{"n_head": 7, "n_kv_head": 7, "activation": "squared_relu", "init": "normal", "optimizer": "muon", "lr_head": 0.00649}
Each number is 50 + 12 x the weight over the matrix's rms, rounded and kept within 0 to 99. Layers, rows and columns count from 0.

# layer 6 attention output (transposed), 224x224, rms 0.27, rows 142-159, columns 0-111
53 45 40 46 34 40 43 54 21 57 41 32 62 43 62 41 40 58 54 37 49 81 74 63 25 35 56 32 53 43 59 70 39 49 56 43 54 40 55 20 61 38 59 54 54 43 58 43 71 39 62 45 32 59 42 60 36 42 39 41 60 60 63 64 42 55 40 51 48 65 63 57 52 41 50 57 65 61 41 39 48 46 48 27 65 46 50 30 42 64 23 29 55 67 61 44 49 47 68 47 54 58 46 74 38 50 42 64 40 56 48 67
43 38 60 34 44 35 65 76 35 56 60 58 50 54 51 64 56 46 56 42 60 59 48 51 34 32 32 57 59 29 42 55 58 59 51 76 39 59 32 49 71 62 44 50 40 52 44 56 48 70 54 49 70 53 67 49 28 60 51 36 57 87 52 51 47 38 55 28 53 52 73 73 45 38 59 44 34 62 55 49 50 55 62 71 53 42 53 58 55 46 57 46 31 64 41 65 46 77 52 50 67 41 39 34 53 38 53 31 45 55 50 63
52 31 41 28 53 64 42 56 53 55 32 56 52 35 56 53 40 65 45 60 48 39 35 45 61 55 61 40 14 59 54 37 62 32 45 51 47 45 39 39 54 52 49 62 43 44 38 50 53 30 54 50 55 46 36 30 45 61 56 40 31 45 63 39 69 19 39 47 59 44 50 22 54 61 36 37 50 59 28 41 44 39 63 62 38 60 65 49 40 46 53 43 53 43 66 40 38 64 47 60 41 44 57 65 53 57 44 41 45 71 38 64
64 37 46 44 60 43 63 71 42 44 66 45 61 71 32 81 49 53 35 40 56 23 48 38 44 66 57 53 24 73 35 60 57 47 38 45 64 54 36 47 53 44 28 52 55 59 56 48 50 47 41 29 51 28 47 49 32 47 48 56 50 47 71 54 56 35 55 48 30 39 39 53 55 54 46 59 44 49 52 39 46 54 51 55 58 41 39 51 52 52 58 51 47 58 54 48 63 65 57 46 26 54 32 46 52 71 73 39 47 52 34 41
58 37 47 79 34 34 55 50 51 62 67 52 71 36 48 43 48 43 71 34 46 55 61 73 51 41 76 55 32 38 30 61 62 51 30 52 47 47 61 60 45 48 46 53 27 63 48 61 51 60 53 37 50 42 34 41 48 28 45 49 50 50 41 64 38 48 57 53 61 30 62 61 56 81 33 72 58 34 55 58 54 43 56 42 52 54 67 54 49 60 73 42 51 65 51 51 57 54 49 26 72 35 64 50 41 82 38 68 33 43 48 34
58 76 67 51 62 55 64 53 45 37 52 57 33 61 47 46 79 48 56 38 72 49 64 64 46 57 37 35 39 36 45 52 43 59 51 63 56 55 53 43 48 25 48 46 56 57 38 50 42 31 20 67 48 61 46 54 52 60 30 53 31 54 41 43 44 40 57 65 44 43 70 37 58 49 46 40 48 33 44 39 39 48 62 62 54 67 23 37 28 50 48 42 44 33 71 41 47 63 48 58 38 27 49 42 67 58 44 58 63 37 59 62
41 34 45 58 43 28 80 38 57 46 40 20 40 60 58 49 40 53 66 63 68 43 47 38 41 53 62 50 32 48 32 63 10 56 39 52 48 54 47 52 63 55 56 59 65 56 29 39 57 51 62 59 51 42 55 28 65 59 55 32 55 46 68 48 49 39 62 44 52 54 25 34 62 34 61 29 31 39 40 27 30 56 42 46 52 38 43 72 47 32 42 39 42 44 62 47 75 45 47 42 42 50 48 43 52 31 85 34 70 58 45 30
56 31 53 51 61 54 45 54 59 48 59 33 50 50 51 23 62 42 50 62 41 62 46 41 50 64 61 66 50 53 52 41 49 44 52 55 61 56 45 40 57 47 42 47 43 41 40 53 62 65 38 41 70 75 65 37 50 58 59 54 46 38 74 46 63 55 55 44 52 55 55 47 51 49 46 50 52 35 51 55 43 58 52 65 54 58 42 44 51 40 59 56 61 37 66 36 55 54 54 54 58 53 66 46 64 49 64 53 69 54 53 41
44 59 66 50 42 35 58 79 50 35 54 55 44 54 42 51 44 67 39 58 36 54 67 61 78 57 66 39 70 69 44 31 43 66 60 53 42 27 66 63 44 33 42 62 49 46 57 55 57 51 71 23 54 51 47 48 47 48 39 45 58 64 65 51 28 39 53 48 68 47 52 39 32 37 62 45 52 36 49 47 67 45 65 51 32 48 71 44 81 62 38 47 40 42 75 08 51 33 63 45 36 29 52 54 41 29 55 41 62 70 58 60
65 35 38 43 53 57 58 55 16 45 55 31 31 81 34 57 48 51 62 30 57 55 26 33 42 19 37 32 62 42 41 65 67 59 30 45 53 86 54 45 31 50 60 52 57 49 56 56 67 61 49 60 47 47 57 52 79 68 66 56 33 33 48 52 49 54 59 34 39 40 52 63 44 30 39 55 53 58 41 38 37 58 53 48 39 48 50 78 56 38 53 62 34 47 44 45 37 49 26 37 53 66 17 62 39 49 57 53 35 59 41 50
63 45 37 34 62 45 37 43 33 60 53 47 36 39 33 54 53 54 62 36 64 59 56 51 53 71 42 46 62 58 57 42 43 48 24 46 48 58 51 52 32 72 45 46 47 60 38 48 68 55 33 39 41 62 62 39 42 63 59 63 43 43 45 50 48 64 49 44 40 45 46 58 47 64 57 58 50 46 33 62 39 57 52 62 57 54 75 74 41 44 56 65 63 35 53 63 27 47 27 92 43 59 50 41 56 26 76 48 32 66 33 53
58 49 52 40 44 51 32 60 55 85 53 47 35 44 61 53 44 39 44 52 36 67 62 47 64 48 57 49 31 49 40 50 49 48 43 52 80 46 48 55 54 59 39 79 62 63 42 46 79 54 45 71 29 68 42 51 40 45 71 70 36 62 54 43 33 28 68 59 36 58 30 46 39 49 30 42 50 32 60 58 46 39 44 39 58 42 38 61 44 88 42 45 70 48 50 57 45 34 57 52 65 49 58 32 47 39 29 41 46 55 45 40
36 57 39 71 51 54 67 31 35 62 70 69 62 35 58 76 50 44 28 41 75 87 44 54 78 53 55 42 41 35 51 51 40 56 36 32 41 48 60 39 46 45 67 35 24 49 48 24 36 45 59 47 44 37 62 45 47 44 34 41 55 48 60 50 54 37 58 15 78 54 43 66 61 45 53 45 64 59 69 59 51 35 67 48 50 57 49 47 47 60 38 33 37 56 65 51 43 36 59 46 62 46 56 32 45 49 64 47 30 55 45 37
31 66 33 37 45 58 52 62 54 40 38 30 55 49 63 30 49 56 33 66 50 53 49 50 67 49 56 30 58 56 56 65 31 61 68 28 56 47 43 36 64 63 24 61 40 64 56 72 50 25 38 50 54 21 69 64 64 51 24 62 45 50 54 59 46 48 69 66 71 51 55 76 54 48 52 60 47 57 32 50 43 59 64 57 63 46 71 41 37 54 35 45 68 67 49 54 47 49 36 61 38 34 43 54 34 46 45 53 23 67 42 29
63 60 50 59 41 54 36 58 60 40 48 46 53 49 61 45 68 48 42 64 36 65 45 62 55 57 46 53 40 52 50 52 37 61 27 29 38 39 44 38 27 62 24 34 47 57 62 43 83 28 34 39 41 57 67 50 46 68 54 37 45 37 44 37 46 50 46 26 49 48 25 57 43 60 28 67 21 36 26 40 40 60 56 56 28 73 63 47 50 50 50 66 42 31 43 34 36 57 44 45 66 54 67 57 41 56 36 49 78 46 35 54
38 47 35 45 48 57 64 46 41 43 39 45 58 47 48 46 64 40 28 28 54 42 46 39 44 59 39 62 51 35 62 32 60 68 39 57 57 45 35 38 57 41 45 41 82 29 38 46 40 55 21 59 54 53 43 42 68 61 41 46 30 43 62 52 64 58 67 61 42 47 33 39 31 65 48 53 58 45 48 56 51 40 65 64 44 52 50 33 55 26 51 41 52 49 48 50 48 57 32 63 66 72 73 63 38 56 42 35 67 40 31 41
33 39 58 40 40 49 58 68 50 39 43 60 46 41 35 64 39 54 47 50 64 75 43 75 46 47 45 59 38 52 63 42 54 42 42 57 52 70 49 51 59 68 60 51 42 19 54 47 39 27 54 56 26 50 35 56 65 19 35 56 58 65 52 52 49 59 45 50 36 25 51 51 53 64 56 53 27 69 28 51 68 65 39 31 49 31 36 36 37 59 65 61 51 44 78 76 60 48 69 62 23 51 41 45 66 60 32 45 45 61 34 42
32 49 58 48 49 43 73 51 27 54 54 71 54 59 51 33 49 30 54 56 56 37 52 40 42 64 34 32 57 47 30 63 51 37 50 74 66 59 33 47 40 53 50 21 47 38 78 46 34 62 56 59 57 79 70 43 37 68 61 30 71 51 53 38 70 44 34 75 62 40 48 68 58 43 35 41 38 29 64 66 30 37 59 41 74 51 57 55 55 73 35 49 35 46 43 70 78 56 22 58 50 27 26 49 60 38 38 51 51 49 46 53
# layer 6 attention value, 224x224, rms 0.0979, rows 143-159, columns 0-111
36 59 32 55 49 63 36 46 50 46 33 54 37 60 44 73 58 51 58 57 70 60 44 41 58 52 70 44 39 61 62 43 30 63 41 51 53 29 67 51 35 33 39 52 60 33 54 26 45 39 39 40 30 45 40 47 71 21 41 58 49 42 52 56 55 75 29 52 49 55 31 15 57 52 62 56 28 69 61 35 47 58 51 41 51 53 37 69 45 72 54 72 56 54 57 43 55 19 44 42 37 38 44 55 43 52 23 57 52 39 41 41
39 63 52 57 32 41 53 49 42 55 65 23 43 41 55 39 54 37 39 45 59 30 73 51 62 44 31 41 73 49 50 59 54 53 68 40 52 51 64 76 44 58 43 41 50 36 46 49 46 60 33 65 47 53 58 66 54 57 54 67 53 69 30 69 44 62 55 65 45 51 49 71 43 48 39 63 54 29 51 62 61 72 57 43 67 65 44 47 54 63 50 47 51 41 40 71 82 40 44 47 70 56 56 48 42 35 48 64 46 55 60 59
35 53 63 58 55 64 51 31 53 65 59 53 41 35 48 32 49 75 51 56 37 50 59 69 54 58 51 61 66 32 65 53 32 56 43 46 28 44 79 49 72 41 39 26 51 39 56 50 42 57 66 75 61 57 74 52 49 43 34 36 46 35 42 33 63 47 41 48 46 42 72 44 41 52 48 34 54 47 37 74 62 57 71 55 51 40 39 44 72 41 52 39 41 28 48 55 41 47 39 47 72 54 62 53 53 47 40 65 50 49 48 28
56 55 43 25 59 56 49 60 42 55 43 55 55 70 64 59 52 65 50 45 59 48 46 38 56 71 41 39 63 46 72 55 42 64 66 28 37 52 44 56 42 40 56 55 71 54 52 54 31 14 53 65 29 27 46 46 44 49 47 50 62 45 57 39 58 33 69 56 16 62 43 41 49 28 57 41 32 67 61 30 44 62 53 55 55 61 30 55 38 19 37 65 59 27 63 52 59 45 40 40 45 54 68 49 51 32 54 44 70 44 56 63
56 21 37 58 50 38 50 52 45 47 62 47 70 48 76 42 57 47 53 64 35 37 47 51 66 51 64 62 61 65 66 46 55 53 62 53 37 58 34 50 48 60 71 51 34 44 62 46 57 49 62 68 54 55 53 41 41 46 69 50 55 18 51 62 53 60 56 52 43 45 43 41 46 46 54 47 60 46 28 66 67 40 48 43 42 36 87 28 61 52 46 69 55 68 54 58 47 37 54 36 63 61 44 47 42 49 58 47 42 60 45 47
42 52 58 28 57 62 18 58 32 61 62 62 61 64 45 52 61 56 26 29 49 57 63 63 54 48 53 50 67 21 65 57 81 61 81 62 52 41 43 30 53 58 49 47 66 49 69 48 57 40 38 31 60 63 42 55 58 65 37 57 60 59 53 51 60 43 59 36 38 52 69 52 41 60 45 63 53 60 52 61 43 45 64 39 58 48 50 33 41 74 57 54 52 51 34 39 34 43 39 41 72 63 51 36 46 71 36 62 32 46 39 60
29 77 50 71 38 53 74 60 62 51 46 77 55 64 52 38 53 58 59 32 56 50 56 54 59 36 50 54 43 45 63 54 42 59 51 38 44 58 28 51 48 33 58 57 45 86 53 36 56 44 45 51 53 34 60 45 50 52 61 58 57 50 44 48 55 44 37 46 34 36 70 44 47 55 55 46 49 57 39 52 55 52 40 33 51 53 42 52 64 52 43 39 35 43 30 64 46 62 45 44 33 71 30 64 40 35 60 15 65 39 35 45
55 44 22 45 45 71 49 31 59 56 38 59 56 38 52 53 56 61 50 54 64 56 23 34 37 43 43 46 57 30 53 82 56 52 44 51 80 69 49 50 47 42 54 30 40 53 45 30 56 26 39 43 51 52 66 50 37 63 57 45 54 43 53 43 53 65 47 43 31 34 56 36 49 79 51 70 45 70 47 49 45 44 45 60 67 68 42 58 41 55 41 59 77 49 52 69 32 70 59 60 81 54 40 69 48 75 54 40 43 33 70 28
45 44 66 55 62 38 46 35 61 59 46 32 62 38 40 72 51 45 58 62 41 46 74 49 70 40 55 68 58 54 56 32 32 61 32 76 50 16 30 57 60 51 18 56 59 69 44 51 61 63 42 58 53 29 61 47 45 65 31 53 60 52 62 53 47 33 41 62 53 33 45 34 57 53 58 39 47 40 62 63 55 69 51 34 57 57 45 34 54 72 39 29 38 57 49 66 57 50 57 58 46 23 71 46 70 54 31 38 32 11 51 59
38 50 59 38 34 65 40 63 49 60 33 55 64 54 30 48 59 38 48 58 35 38 55 37 45 39 40 48 45 51 31 48 69 59 69 65 45 54 62 47 52 48 37 46 57 48 48 54 56 48 37 64 39 45 48 35 57 51 74 59 29 60 53 40 29 55 46 42 49 35 34 53 48 63 34 47 49 55 73 48 57 48 52 27 42 87 51 36 45 64 65 15 38 66 40 47 42 64 61 20 80 52 48 47 39 41 21 33 60 26 37 38
53 61 55 34 49 40 64 52 34 50 33 57 59 62 31 36 77 45 45 37 55 26 45 50 37 55 32 50 70 60 68 52 34 37 51 49 36 37 32 30 44 63 43 34 47 57 32 48 41 59 48 17 65 39 35 57 67 69 45 35 49 40 54 52 64 69 32 24 49 24 55 59 38 51 45 51 57 57 45 62 58 59 29 58 54 48 60 51 58 26 54 36 40 30 28 44 47 59 59 31 40 54 50 62 54 42 58 52 57 50 73 47
66 29 70 41 73 56 44 42 61 44 40 39 51 63 45 34 58 40 69 51 41 33 57 42 17 68 67 40 54 47 47 50 77 46 55 56 64 51 42 65 56 54 42 58 54 61 51 48 44 62 57 47 54 36 32 42 80 39 62 52 48 57 59 46 65 70 57 69 49 28 49 25 72 67 54 64 31 43 44 62 50 56 50 59 70 34 63 59 60 48 71 66 66 59 47 47 45 60 57 58 31 50 45 59 53 53 41 46 68 61 53 46
65 62 63 46 44 67 49 17 38 50 49 55 46 49 55 75 45 47 62 48 35 37 65 70 44 45 44 61 28 46 54 50 64 56 42 58 47 37 57 48 47 46 59 47 56 36 52 45 55 59 50 61 54 55 46 49 57 54 75 48 76 49 40 27 63 65 45 60 47 36 39 37 31 52 35 61 63 50 68 58 33 38 54 42 32 53 65 69 52 46 76 48 16 50 43 48 66 33 53 43 52 60 46 75 56 38 51 58 53 45 61 65
48 58 60 51 62 55 54 30 45 59 33 50 53 50 51 37 32 28 56 39 60 58 51 45 41 41 55 45 63 50 60 36 70 39 68 40 62 64 61 53 72 38 55 50 52 70 43 73 35 70 42 77 55 58 47 63 40 42 67 81 33 31 57 59 69 62 48 41 61 56 52 40 56 42 47 35 87 61 69 71 72 41 31 61 57 54 62 63 78 54 41 28 41 53 50 50 53 36 53 43 16 33 44 50 38 49 61 45 40 47 33 47
57 57 69 60 51 51 32 62 53 54 54 50 26 47 37 41 31 30 61 58 62 63 58 70 62 61 58 36 60 63 49 80 46 33 70 46 33 52 67 59 55 67 31 62 36 46 62 63 64 57 40 44 47 36 62 77 34 53 58 67 35 43 50 44 29 67 40 36 45 30 47 49 54 56 51 50 37 33 63 36 66 48 48 25 31 48 52 67 43 47 50 34 26 52 60 34 46 40 63 51 39 37 34 57 53 46 55 56 44 67 71 57
43 67 67 49 59 41 43 32 25 61 37 47 51 71 63 69 68 29 48 44 52 14 24 33 48 55 54 57 68 59 51 66 59 68 53 51 52 57 55 40 60 52 46 72 48 51 70 35 35 69 72 40 57 41 49 50 41 54 37 43 39 48 50 41 49 41 48 64 64 65 38 47 55 53 45 56 62 39 64 57 55 44 73 82 48 62 65 49 58 30 49 39 39 51 36 61 46 58 63 52 64 37 43 75 56 45 42 50 48 67 44 70
49 47 34 41 41 48 51 64 64 50 39 50 34 58 43 71 51 76 47 39 45 57 62 32 57 49 50 57 54 27 58 35 33 62 34 52 53 30 54 40 57 48 70 45 66 67 28 64 63 49 58 59 37 44 21 56 65 48 41 59 38 47 38 29 35 52 56 35 63 55 63 37 54 48 51 70 59 77 40 35 34 57 50 43 25 34 49 55 39 52 53 65 73 41 55 21 46 28 60 58 60 56 62 58 49 46 73 45 36 43 38 52
# layer 6 attention query, 224x224, rms 0.0962, rows 160-173, columns 0-111
45 47 48 40 45 49 87 47 64 39 48 60 39 57 39 43 69 66 65 34 51 63 45 50 41 74 44 61 47 34 53 32 61 42 67 61 53 59 74 54 48 60 53 38 61 51 48 43 54 46 37 32 44 55 26 34 38 41 37 60 52 62 67 43 44 75 67 54 63 47 30 56 56 65 43 52 66 36 48 39 49 58 39 57 47 38 49 36 56 57 47 34 26 79 59 57 46 59 39 42 57 27 52 42 52 42 46 58 48 54 73 50
54 34 44 41 50 32 84 59 50 58 48 46 57 46 38 38 64 58 51 43 35 57 42 42 50 58 58 46 66 44 65 44 51 38 45 52 53 54 66 46 48 54 60 51 46 64 41 50 53 53 54 25 45 59 34 41 45 47 48 58 46 46 51 42 50 37 51 51 60 66 62 56 60 49 41 43 58 62 46 46 49 47 51 59 47 53 43 40 53 70 45 33 43 47 38 52 47 37 47 34 53 50 45 36 56 48 47 57 44 48 51 50
38 55 50 66 53 37 48 52 55 61 63 40 46 46 66 44 58 42 67 74 62 44 72 61 59 53 37 66 37 28 48 55 59 45 46 52 52 73 58 59 55 59 52 49 45 55 66 49 48 87 06 54 71 60 62 32 50 36 95 58 51 59 72 32 68 52 28 29 36 26 43 62 33 45 44 41 49 36 34 51 25 37 47 57 52 63 59 46 45 29 35 73 39 68 44 39 57 59 52 68 65 59 42 59 53 66 69 57 32 82 46 36
69 68 29 51 41 68 43 53 48 57 37 44 51 58 47 43 40 61 35 50 46 47 30 49 44 45 58 53 67 54 33 43 44 56 49 55 49 35 55 57 48 65 62 64 55 60 37 48 58 46 89 56 31 46 50 68 48 59 11 44 43 41 48 60 39 40 74 70 64 74 56 40 80 44 54 48 58 52 54 44 65 51 40 60 47 37 61 35 56 66 48 34 58 34 61 46 29 26 38 42 28 40 44 40 59 43 47 37 66 31 61 49
67 75 43 55 36 57 58 37 73 58 59 46 45 67 48 59 57 54 61 60 60 51 04 32 34 60 34 58 39 58 35 62 63 51 43 55 32 37 52 72 55 53 45 44 53 30 43 52 31 55 64 48 54 37 42 56 48 53 44 52 38 40 43 67 48 68 68 67 62 30 63 60 61 55 47 36 33 47 36 48 60 53 42 49 41 34 64 65 64 62 29 47 28 40 42 54 50 53 19 56 41 34 43 38 33 65 65 45 60 42 37 34
42 36 58 64 40 64 71 53 50 46 64 41 64 59 23 56 44 54 79 62 44 65 58 61 37 42 43 75 47 57 34 59 47 51 65 67 56 40 57 77 51 46 47 49 40 49 60 56 52 46 58 66 42 55 44 49 56 49 37 41 62 50 45 53 57 53 59 58 68 36 63 55 41 54 42 52 64 51 58 63 33 30 45 48 48 46 35 57 55 55 47 36 53 33 59 61 59 78 42 43 49 55 50 42 41 41 30 64 55 38 56 36
31 43 50 41 49 39 51 53 54 32 49 32 54 59 73 63 60 51 40 46 53 50 51 73 62 50 40 50 38 38 48 38 65 60 67 65 46 35 50 42 46 47 46 55 33 36 57 53 37 62 54 56 62 47 68 49 70 36 47 50 55 46 46 45 49 28 31 55 46 65 55 54 39 41 51 54 55 55 62 41 55 49 61 60 55 39 56 27 35 54 69 80 23 56 48 40 61 38 48 61 21 56 33 65 72 48 59 31 41 71 37 38
45 50 33 31 67 52 66 69 48 54 57 19 70 75 49 41 35 63 49 61 49 63 47 49 50 47 44 83 53 33 31 80 39 62 35 50 37 60 41 59 43 71 63 37 45 50 54 44 71 59 65 76 47 61 63 53 58 46 36 43 42 54 68 35 23 67 40 41 31 67 47 56 64 55 28 50 36 61 54 50 35 22 48 16 24 48 49 42 61 52 40 47 67 37 42 64 61 36 47 47 47 34 70 59 51 32 70 44 27 62 48 40
45 44 25 54 67 31 79 51 61 38 28 49 06 43 37 59 66 58 31 55 69 58 59 77 60 37 58 33 37 65 59 44 67 54 56 72 09 46 57 59 68 60 37 41 43 41 61 48 46 48 58 53 52 41 64 66 48 37 47 42 58 43 50 63 56 34 45 64 53 29 39 43 52 53 61 42 48 59 46 40 35 52 58 56 69 56 60 39 47 52 62 72 52 47 64 44 69 36 28 50 42 41 66 50 38 57 43 49 70 71 72 32
48 56 31 69 30 54 53 44 54 47 35 37 56 46 37 70 36 68 61 50 68 45 52 52 72 51 45 58 47 57 42 67 52 40 67 76 39 50 78 42 66 42 50 65 50 48 52 52 61 57 49 67 59 52 65 69 46 34 35 54 73 59 71 72 53 35 57 60 44 38 51 68 61 50 57 51 38 58 49 35 52 65 45 60 43 57 46 32 53 61 46 87 40 41 64 64 65 44 18 43 36 37 56 69 24 58 36 40 62 71 51 41
24 59 55 39 36 24 45 42 65 55 49 48 52 68 58 60 57 45 58 46 48 64 54 27 73 30 48 37 48 41 43 62 41 82 58 55 60 45 57 63 51 66 48 37 63 53 66 53 26 58 57 50 37 48 63 30 41 69 41 56 73 59 31 36 78 36 55 49 63 36 54 54 44 56 40 48 38 60 51 36 66 52 24 70 47 66 47 48 46 53 34 57 36 62 68 51 57 58 38 55 48 39 41 51 43 33 37 55 57 48 66 55
58 76 44 55 46 60 49 70 41 62 56 40 66 42 58 63 18 59 63 41 77 53 25 44 43 34 27 44 77 51 46 48 39 43 69 53 37 46 71 60 54 64 47 42 51 29 66 46 64 70 55 42 65 32 47 53 58 32 49 64 36 61 50 66 55 38 40 42 51 50 38 53 49 62 49 52 54 46 49 71 42 39 35 54 35 52 46 65 57 42 41 42 43 60 28 46 50 41 45 50 48 52 48 45 51 65 56 56 46 21 64 86
42 55 51 50 59 74 31 44 49 50 51 53 60 54 66 58 41 59 54 35 45 19 53 47 49 55 44 44 23 48 42 60 59 40 81 56 46 62 44 66 72 49 28 51 43 65 44 43 63 70 49 68 49 44 50 60 52 27 42 66 52 57 70 54 49 31 59 48 41 82 32 69 51 50 50 25 44 66 46 53 59 61 62 64 53 42 48 50 43 57 46 56 49 44 65 50 39 35 35 42 38 61 55 61 33 55 60 19 68 46 43 56
77 57 43 57 28 28 44 55 47 41 52 58 60 31 45 44 47 57 40 49 51 50 37 20 49 50 68 50 43 53 51 67 45 47 40 44 59 50 58 36 60 19 36 32 35 59 61 54 50 26 48 52 77 49 46 55 59 58 51 48 48 48 63 72 41 45 40 43 55 49 61 59 53 36 53 73 71 54 57 66 57 36 51 44 39 48 55 58 31 44 61 34 63 68 53 71 48 46 49 56 64 34 55 38 39 58 34 41 51 41 56 60
# layer 6 attention key, 224x224, rms 0.0956, rows 160-173, columns 0-111
46 63 59 45 82 41 52 51 69 44 36 46 43 59 54 57 39 54 59 58 46 36 44 74 44 55 16 42 36 40 65 39 58 57 60 53 63 53 59 47 51 32 61 46 56 82 47 58 46 70 55 49 53 51 33 60 71 37 32 81 72 61 57 57 79 66 42 53 51 55 48 35 59 48 71 60 15 59 32 35 48 41 58 40 23 38 57 56 54 20 42 61 28 60 43 52 56 37 39 68 70 66 52 56 48 62 35 58 48 57 45 29
35 48 47 37 44 43 70 60 48 44 53 46 53 55 61 29 72 55 56 46 49 48 40 73 46 58 40 46 36 34 85 59 56 51 55 48 74 64 73 38 48 35 58 45 54 41 64 42 43 62 41 25 52 35 40 44 54 49 51 63 79 65 61 35 52 61 55 63 37 52 36 56 58 53 63 53 40 33 48 39 45 47 50 60 64 48 47 65 46 55 56 46 46 55 46 60 57 63 63 44 58 62 54 50 39 27 48 56 49 49 56 45
62 44 43 41 47 46 51 58 59 43 46 54 52 52 42 52 59 52 44 63 30 38 46 48 32 37 28 29 40 59 38 51 52 51 48 55 69 49 55 40 34 23 56 53 46 57 58 61 46 43 44 36 37 50 45 41 58 53 35 43 54 42 45 54 44 54 56 44 51 61 52 51 62 48 51 60 47 57 58 51 45 47 55 43 33 47 33 61 57 57 49 50 62 56 60 52 75 55 46 67 65 70 65 37 60 57 33 72 42 53 54 38
44 58 48 46 42 67 53 61 62 58 25 41 62 59 45 34 50 61 60 47 38 47 48 58 51 47 49 56 42 50 65 43 54 52 46 48 41 63 52 39 54 73 60 70 55 54 43 65 49 45 53 59 52 46 69 56 51 45 60 60 46 55 55 51 59 39 43 74 63 50 54 66 31 52 57 48 55 73 61 49 59 47 52 43 35 54 51 38 54 47 61 38 63 56 32 50 52 49 66 68 42 36 61 56 53 60 48 35 74 43 45 48
41 37 48 44 50 65 43 44 53 48 36 63 60 60 29 58 53 49 57 62 44 47 43 44 42 61 39 50 38 43 62 73 47 55 48 42 46 74 43 59 27 66 57 36 38 68 49 56 54 65 64 50 39 67 52 59 59 49 44 55 44 35 50 38 65 47 49 60 44 69 47 51 53 64 39 45 47 37 38 44 65 54 58 38 52 65 56 35 33 37 34 67 61 52 54 42 54 31 62 71 68 56 51 62 51 37 41 52 65 28 64 60
45 23 63 44 68 35 27 45 59 49 33 53 52 54 53 61 51 55 39 45 24 43 48 36 51 50 36 46 62 30 45 58 29 58 43 54 53 53 50 58 70 33 47 59 57 79 63 54 43 46 54 53 57 33 39 34 47 47 62 50 44 44 45 59 33 74 48 46 62 48 45 52 60 38 43 70 51 42 45 35 61 38 60 51 46 51 24 50 66 66 77 58 63 52 40 58 44 48 45 56 71 41 65 46 68 53 45 66 45 39 45 56
48 72 60 39 29 64 41 59 37 67 64 27 33 51 51 46 43 61 40 49 53 50 47 57 37 42 59 63 45 65 54 42 45 64 37 38 77 68 59 46 48 48 49 36 62 31 54 47 54 58 42 43 61 33 40 44 37 53 46 76 70 66 89 40 40 65 48 48 38 63 33 55 43 49 62 57 62 50 53 57 54 32 49 60 57 34 29 58 45 36 43 46 41 37 62 56 44 55 50 33 48 38 39 45 52 49 51 41 47 58 61 32
51 59 51 49 40 56 51 60 58 47 65 37 32 49 55 28 49 61 55 62 64 33 37 53 49 44 56 34 27 47 40 69 63 58 56 63 44 69 43 59 47 41 50 69 50 43 50 48 67 46 35 38 62 35 42 41 55 48 61 47 45 37 39 47 40 68 50 47 56 39 52 30 29 33 29 49 61 40 48 55 47 49 64 41 45 41 57 47 50 41 61 67 55 50 51 49 38 50 31 52 33 27 70 36 60 39 52 40 74 37 60 44
49 55 52 53 39 52 85 45 61 48 51 44 58 45 50 36 44 49 47 57 65 55 47 55 75 50 59 55 51 46 40 52 68 41 62 44 71 57 54 39 64 48 49 13 58 36 46 37 32 52 42 44 55 42 34 53 34 67 54 45 59 51 44 54 39 30 70 58 49 43 26 48 52 63 75 62 49 34 24 32 57 67 34 67 42 38 43 39 32 46 56 46 36 47 36 54 49 39 66 38 43 51 28 61 42 55 53 64 67 51 54 54
55 48 66 43 33 59 46 39 60 57 39 56 47 19 46 28 43 51 47 44 54 31 56 45 61 65 75 43 52 58 45 39 47 62 49 50 31 57 29 44 49 56 27 61 30 27 60 47 52 47 56 59 54 53 37 56 47 29 58 62 43 39 39 36 85 44 30 39 63 54 37 61 48 60 52 36 59 66 61 50 46 53 35 53 61 51 30 47 72 59 45 67 71 51 46 52 60 66 47 11 77 51 53 55 85 32 52 33 30 65 64 39
40 23 65 28 47 50 79 55 62 40 50 43 48 50 38 61 59 53 58 54 44 47 37 57 14 63 42 60 41 33 63 60 75 49 61 41 54 52 88 69 29 63 53 24 81 46 56 40 55 64 42 43 57 56 52 64 45 79 52 44 34 45 61 50 62 56 59 46 53 51 24 31 58 22 75 43 49 41 39 41 61 67 70 41 35 55 50 77 52 77 47 31 56 43 60 72 55 33 59 66 34 47 37 50 41 48 62 50 45 44 42 52
57 44 40 39 51 46 44 51 57 64 46 48 48 45 44 63 55 47 70 37 73 66 69 74 54 62 41 52 41 78 32 54 47 57 38 47 43 44 57 27 58 45 55 54 75 60 60 52 68 41 53 37 43 40 60 52 49 77 68 56 70 56 59 54 58 78 28 47 36 44 27 54 46 62 64 46 41 53 26 58 33 58 40 68 44 47 40 60 50 62 44 49 52 89 28 57 40 45 65 24 56 44 41 46 40 60 40 55 63 49 60 55
58 36 58 64 49 46 45 56 48 30 36 55 31 65 52 79 28 53 67 54 59 54 57 35 52 46 61 45 49 60 50 67 51 41 43 50 68 31 52 26 46 26 31 53 50 56 66 36 62 47 35 45 53 29 55 40 84 57 34 45 41 38 50 38 56 37 35 46 64 63 49 45 73 51 51 44 63 66 70 45 33 46 36 47 47 37 37 44 38 70 44 40 20 57 63 10 63 38 53 40 62 58 57 50 59 38 73 40 39 68 47 52
81 45 53 40 59 40 46 54 48 45 45 37 60 53 30 52 40 14 47 59 53 37 56 40 72 44 46 48 61 50 34 50 36 59 32 61 77 47 43 59 34 41 55 58 61 57 31 52 56 31 65 33 56 42 53 64 56 68 58 36 69 54 74 43 60 50 58 23 62 52 45 50 42 57 81 64 55 50 47 57 53 68 52 24 40 60 38 54 28 31 70 40 46 52 86 50 34 53 24 56 53 40 41 31 48 67 36 58 51 51 48 52